config.yaml
n_layer: 10
d_model: 128
n_head: 4
n_kv_head: 1
head_dim: 32
d_mlp: 512
vocab_size: 540
activation: "gelu"
norm: "layernorm"
norm_place: "pre"
norm_eps: 1e-05
positions: "rope"
rope_base: 4140.0
rope_fraction: 1.0
qk_norm: false
attn_scale: 0.177
bias: "none"
tie_embeddings: true
parallel_block: true
init: "uniform"
init_std_qkv: 0.0442
init_std_o: 0.0442
init_std_up: 0.0442
init_std_down: 0.0
optimizer: "ademamix"
lr: 0.000549
beta1: 0.9
weight_decay: 0.43
lr_head: 0.00561
warmup_steps: 277
schedule: "wsd"
decay_fraction: 0.894
decay_shape: "linear"
final_lr_fraction: 0.02
batch_tokens: 16384
seq_len: 1024
doc_mask: true
train_tokens: 107600000
steps: 6568
dataset: "wikipedia_en"
Each number is 500 + 25 x the weight over its row's rms, rounded and kept within 0 to 999. Layers, rows and columns count from 0. Numbers have three digits each. The size before them is the row's rms in percent of the matrix's.

# up: layer 4 MLP up, 512x128, rms 0.0695, rows 167-213, columns 64-127
# down: layer 4 MLP down (transposed), 512x128, rms 0.0525, rows 167-212, columns 64-127
up167 106:463487489494518520502511492576540459478526454464476540501481453479451487475511451525476518504491524501463495490529481477496559480484518460495499502520495500524474486453508475513467493479480491
down167 111:504505491529514503513503475537492559481485475488453529508521459456451507548460489465484526494453507486495479527513497501502524499523525521535518479498564496503454516475496502438521485469474502
up168 106:455496517486491478493517511487523463467503472500499474508534512511487507469509480489515491490520470426511433519491534471478509449506475492500501488508519532509558514478516471507471524451466527
down168 097:472526480486498468467501502539507526537454494508506518509495506523519488491545536504497508511464469467472494534482495489436521504490511489459545470481463492468466525524503525486550503498487476
up169 101:475500503516515565504460519487487495472487509488498540493470520490471471474486493517505495502467470467499505506537495500487567512463537464487500519503454600503520455492487485474515523500518451
down169 100:479524458511498511496523550509525523499511493479502512506515514490514515471522489503492494505503485508489498538506493484482477495555519543510505447464546418462487534479519537478462486524495510
up170 090:503490441514500477491494508506489446493489518478476457478463536495533471500507534515497489528481486468580465487520503546510467526478517498496506463470514526523535478514500499493482517495521503
down170 094:529479506534495562457508487490507494498495492477588492534503494543482570456506479506492534533540517535513497460490456528546509464532483558483509475519492517522528480475521478508516480479514503
up171 097:517500505500493522449505495520472521484487494529535519470493481440497519514503491465464542490457493509522480479491512476525534431517502538525496523487509501505523526502539473532475514491512514
down171 102:465510487506498524480492515488493470508453486477508488495536557484533458476464492471520480489494525515505486523520504513494450510498545510500479511504498496529530474499477492501504452499483509
up172 087:504472531499539540497488497514502502509480521510506480491521484534526487512511531495462532557480510522492509556514554451464490505493476482501487506541537486541545506508500483481515495519529454
down172 084:456489519510467475495545527510527543500505457482484515512489524477491508526498508503561453496495468502515461477531486552497533470468538489511504472462483504530468499497481515508494470479486500
up173 104:492559455520490532484529511493490457489514459497558532495490525532490516524527522495525487494515524493495497538528506494512474480525462515506501489492496515499488538500538483494426517450507458
down173 101:574494486502498503535504484519555530491493526510496493455547499463530504521537515513479516486497488469469488517510499503510488518482530476488506529499519524512497479465454501460486483508498486
up174 102:456507522476514488509573513491455457492523517476519516521445504549492493494486497489509465480557447497467470475541473506447504505486534461472483483491498539540486530496486493500467494497510453
down174 094:490533510515514500524491512512519465507509521505505545494506471498518465522509488507506478515468521526493479478456497532469519512481465504519473498494453499541500509509521487518478490458499529
up175 096:499507538457547564535506525523494486556519499509536481529487448538473473449453517467514520502527501469467483494498491513500511478515508510483489482492545497536538534460469513543505493479492504
down175 091:467471512479490461532496486486515507489503541516446529499500531524521499465497519512565508471486488515524508497476496504511490496495521495472547504529489533509517475503477517439507470492483529
up176 102:483516518532489488489506478530483462482516472479537529541483539528445515504509490459547485517548493488466507503467530518506536493486524525450434483509532529471525480484507482489516510483515499
down176 112:501544474490485499468540485458537494507489550498538524479528480529510509489503466508572512497560523462488496463460528507444491520515506488465492535543496466507507491507500529480526472496465490
up177 089:508479477475512490527478493511505549497518518518527517485497500473488486513495501519480476513475443480512487496511492546531524497505487508499541468464524472520480512518495493530537534499507450
down177 092:476509501494511539514492515494491497470484436474508493539504526462530491453512479507476469496530541504513510484466497458462460496532500501512477511551532516486506509468518533494478451513474529
up178 100:449517474480501505513496515545462498505527488527521501511518524477509502504482524517485535474519443473465480505526540533524523502498493533495505446459463488455480499458493517519513516482495491
down178 098:456516475480485516503448508433513518481530501463475559500493514527449536490514525525495511497474511519466498459482516500489490515503467488561501479515499525529466516541480532510495485505529501
up179 088:488491507465519500472515494553505477530497497456500548457508504500483513468523553503482518525536485456481502513518501492497506465491520553541507508474500464468479471504509489516489520494504517
down179 088:507493489504465493505509472507472466517533528493509519508460487519508501508457459508440530530517501500528541475499542507505522537506479494511482564531514511519503494473467512510482492507514478
up180 117:471503520504558530552484499500497508515500501492491565531506497529505510488565451465463490480512448509514489572556510510473543511522466473500498521474468540504514466450482475504513503452487519
down180 125:521527508489488506464509501528466460527523514475511483522528467532538500504499467460509434498484505520501487456517456520478465529486521509516500495490494543499505545493479498507527474497524497
up181 093:506491463490496467533526521513486523515544519536491538496495551506473496519479506482479525444469511486495497483482532450514521457514503453487532532533513499503471470478526448513507496479529524
down181 100:483520544504517522507502503509500478525514462464529510501490553483468512481479486491549508490541488448519473502476494555514469525549468522532523454519464485534477530474546525501469489543460492
up182 099:480532519517530562495496461515476469520499449470510502473473513538475517502463498520490522500520484520495470520478485498468498458515505527480485459530477523484508504486527520482481512474477518
down182 103:498534479483472472507462504504477481449491501428488475485489450504508497520478534518504498568483522482493481507517484493523557485485483522488458465490488497490528491497483493525534520526538487
up183 103:507502483489551529519495474493526494489532452454507526453521544508458440508491490530509519486532473482515451546477525479485463498521479472472493491512493482499513467492504518536472514468510510
down183 104:476517519541497539460524462477516519534559524466506535512503500512524519554480487471494525502490502544458538486555478526500513507489483513464489526531480537496501474504499527524536481508452451
up184 109:523517519494521501505527475492546517493489475514485557481487532485468479509549467497490468515508472476512490501536521503503514466491492479478485481461518524515500530464510447524474502484536451
down184 109:497539519443522509478547516489532517530502484510503507520447509498520494563533477509500482555491471516513500491500483508496511512505481516521520497491501503501541488483489520524524516545495472
up185 093:529502512504555523493511478525491509517499501480472476506474529509466487500522467469452526463533483483500473511523461515496517486501497512511437452519476526508529478452515475536505546473542454
down185 109:500480485475514489506515497544483482531529510500520451489490500516490505502533492497529555503478514503486478494496483522473541494486489520501470486508500512518531513439543529528503513473503516
up186 101:473504502488534545477479507501496459472498517525456481516493493522465536495504530491537514485511522527536472522525499476514472517487519480488517524480473539531530505447454514530498508490492451
down186 096:471516490485467470479506506492504505505523469514513523517517497485499505507467475488512471504506490461497504516514564566456509494548512519477491458472528481472481473543499512471489470509476526
up187 091:493449463512502510483503474511481506517509482520486491520539494536520502500495526499514520486500530487461459532525525515547489476498532520463511493507525486539480539523454472528477476488503483
down187 093:507534498473494466485500508493486497491511478498499517497528462532509487543513508518467479523440523467523544512490538467494511534475520470522458455523505519486509481509456505521514473511470504
up188 090:490490488497510523477544485514510503531546517531540475499476511511464439497470462490537533450519456470492464475536509462520525533549506534492523456503475496495516491506508477496483513513489509
down188 087:510500507552526501522482491529524534467479468495455532504522535457528466491481521533475479555483513496503514522445539520513529511470516457533468498502528482493480495461506483514496533481497526
up189 105:495493526523510516496477480488489505498521536518485503475509488450505509474520539482493510507516491507507454482475461460463514495498514504478479474523522451476508535486496483526498520456537474
down189 104:522504491511509465501475513488499538503473529496473480476505476449555538504521572515514535514493504507511502503503457402526529495503536531492517519471495439462477520492488473494479486474470496
up190 091:452463512498527506495490469504510461490531518473487534530486507491469517476471516519499502486566464493474530549506541470460520514485469486499448527504540509473505532490459516498497513514480505
down190 092:491500469516506555507527507483472506548498535528543502522525500474530501495448482461514495480511491517492513496511501498499494531513534478512524485514466526503481512509490499459503506486464495
up191 104:492501522504506503551493495521464501513509453505532537447510493464464520527534436473482502466518513447488515523547530461484478462508523469494488456510502554487494484492513497485515520478510479
down191 104:456498436499516437475527503504509487485506489478517502486498433495564531486518485487522512487498487489529491502514520515452517478509490460502478502499466533503543474467512497514525525489484449
up192 094:500476480458512565492481486509491502487520508452486561485529516521478494510515527503495541456485457504513532491525505449494530490528471540460528499490524534470529541512491464499540504496467482
down192 094:477535485527517426539523516491495474460458498515494465532459489460462496493521483474513525503534564519516477498450499499514518494510533510518491536492490479516511509504474502539466480481506461
up193 103:508512456523528481501493493494528460509549497485509520529550487501488506517525460483499508490505500515503454502493509481517490512470472559480519464493512469505494477488524524478521517473535518
down193 103:487547482521508512517526500532506496528499501494459495523500497464541520542484507537453529477525532483475528505482510525462451495508460494512516522516541447478539466486503520487474473472538491
up194 101:459502479511483511516499526527500463486514489495496459510466527527492507498535498491496498465514535500513489525552551493507492500537531532483467516511543550466474529485469502520454470470501482
down194 097:481502514474473496510514476502493453510483475457515507474468454485492486515487497469527482457527508527490501462482501473446527481460503500536541521540496509534494479507513481484539513521480518
up195 109:479495486487503496476502502491466460526536472483527520476491472465497531494504519514467542454530480494499514478519501442474531450495523518509496488518509516533509513510509496522508518490527511
down195 111:534491524522479504492488528501498508478499467494511490507453485522492498477497536518515512471497477571515520480509482486549475546519524491489460464524464494523493470516476466532460482500534508
up196 105:535537488494485489496511447531507446537463505443530535523463534521457453494510495517478539458519472507469498509511557491492488505479494503505490518476468468468478489531511502489464506509509499
down196 104:516489487553510506501480553479517468471493512485482529493519492457535507446460482509503492483460534498498539514498547496462508499476468479551464458489511538485512525502528535538519484508512519
up197 099:463525469468482484518505490510508496503517471490503534528478520477415465478517481511478508466538501498511488472495528506454531488487527462523477526491469478499506486493481516504505505504477475
down197 104:496541516512467495533494520515514510507511509511483481478531511548480491518511451479511466514470482483466495510465533466441466526516497505481568482465504528482505488527503500484517487477511578
up198 113:478479477484566498489537509501500509557522502496510495544508498477500508477535529507472512528484527441522491464524508491484511478490520495515535494495501514499545521491515493508489549490520454
down198 111:515551528520494513457489490479472486517503504469535471485491498511503520546502511502510510478482502502496529479523503514506512502480538520487501525448500484496486464510488488495545546527504521
up199 083:504493455479498514484448547487539510506540494492513497510533534502493519483520483468528504456466506457505473515513498525460505520472525494470508492444437485504510481519507480486503540509497518
down199 086:510510521512460539511506479544484476462528530507476491517516525511506497517478529507445538515508526523491513523492513491558500507533460503530515506493516485459533506470489509542474496510451457
up200 102:543496511527485521523516448510532485484517484459494508510466534530512509519546521448508541481452437474503513513498483499475520512495497476517544469513500500499490512493488490530507519486492510
down200 106:496448495521509515485499536519475490479514495517509481522481530511520549469439537532486498478472525528480557501496519489481478449472505524512547486493511505512516508523494486511494479505521526
up201 099:447470538525490487499509518488478477481525485521509514504530472452465496528525456509499488504495516495506504517531500472467517527518542533463496517505562494533498524484467452497489535462493496
down201 105:501555511526497485510446492476536516479528517468493509502491483531493480480480472525496509566510503473488555498492524518495455463525494478508505497490473483531522478530512459537522496473497574
up202 104:447470488470506521489479506525502498474507504473521514481526466484478507502503518483501518481484493475486509476519543513529529475497522499474534502499466516468484510467496479543507478462488476
down202 103:458541478535487547515494508444474479465485510514486506507472497534518514478499522479500497483531479501503517503510469496463468529529516489480499501521539519488518423500494526437503518503499489
up203 115:450493475487541526528472512493488472508520443521527525526497494516467521473525490485482498499506485470466475477545501520535525504502482521510502503517521504515463488486468488506424528499500504
down203 111:489494503487512480486503494519477479524491471449503487513508516527507504507483497447509504525501480504492508573472522491495515504457468466486527470514453536482534504518487509509513495506487506
up204 104:484519492504535500513476458501491498501504485503512531479494535472458515463563471494500509504478519475495472528537512517527490474488484434479524535494497490531452490455518489491505503487516467
down204 112:478513508497497501513518543480488575537513533498510489496455491503528470528445519516518479485519493490497492462486514564504448497523541499504464515533500510524523463487504503517522475499486557
up205 105:479469485467533484543499498551473526478503530494509511454524510529476508515516523527488458471511486455491451524497483495516495498492469526471483470533470504498485488497489505521508465527518503
down205 107:522524488519513504476486509473523495489484464562491512507504551489562493462522489521507507512455488541496472475476487482469439555484519460525499456501499510501525485514485534467533521498493445
up206 111:483537522481495472531492517530531508495502485481533513506467522522505448497552460516493504459525483450498487513489499483457552491528500511447517463537486486513530470436495481522499514506478505
down206 108:500477547498499504511482499482522476504541497479540538525537504535523479499487471503490538533467532504501501432480499504497447499494531514534530501519507466572493488464509478465481542460513478
up207 098:477504491557501499523469517516496431503497510478509472477512463511495474475520493504500519501555464531464469511499501544476488514481502490438458498504494513484487513497497507541513505483473497
down207 106:529451559500471490493456524508491473516488524493481484531498493481493510488493496511490469481524513469479477513507543513452476522520532507477515532478463500476528448476455481547512478507507525
up208 109:508544535493545512460478482511532483510548518475473509527506542486517530499533462513488504451495463495488481475523494447503515498477491453488496514490466468494534478460511514503531502463493514
down208 113:540499442475497451504509483496507480492470482512512521496489504491493493513508460515513471528498463552508528489496533509481547519496523476472519520455469506507492473521514517538523511466520501
up209 088:510504477471544482490483503544488518527497502485480490524525473526489517509518495541511509488482474533518482538527516523490456526462504492513514464463501500504530493511480450521545500496488474
down209 090:497472460513484503490518478485486478473491538514522492478490531498524496555486519477512507481525483520489489476490485524532495504532507541488494475523493481513456526447504506484526489511502540
up210 100:504527470538528525544512524509512428507474468451517504500482551557451475520519511522518489496465497491490501488544498496481478512500484479440515499482480557509506491496508514484502498488521494
down210 099:523496472506475514513497482505510509526473532491513539519509519504529534524482518560509507546519481510506543492501522504471457491504479474498504479498500513530478488498503484473524495439500465
up211 089:504507537496480489533453526476565480472517457468513528540531475552477507504502467479520489516470492479525520477550505471501505501489484506490503517531466524530505473495472508465511508490485506
down211 088:504483488524524513519501516510476516500493511504481503523504510434484470546533539509496503483543482531490526516530472550454493508523518499460505505485542465509508507436527512528459546468485514
up212 109:452487506509496485488496484501532476519487511519505492534475513485491469503491479532564515524490470486519460487524509484473523473526551466475521500496491536521569519493486470492459498517536480
down212 096:482518487466493504535468468483482484498476518524495518481478532467550485497501503552502517555528499485492461507530508489524509503477439491502497501468510502494495468527501472474490556482503427
up213 106:475530548523498508512529444523478464498542529488515506504508478531427499462494482484520491489520457491518469476528508500484490492471512526517466490484484526501513509457525477550477534466526490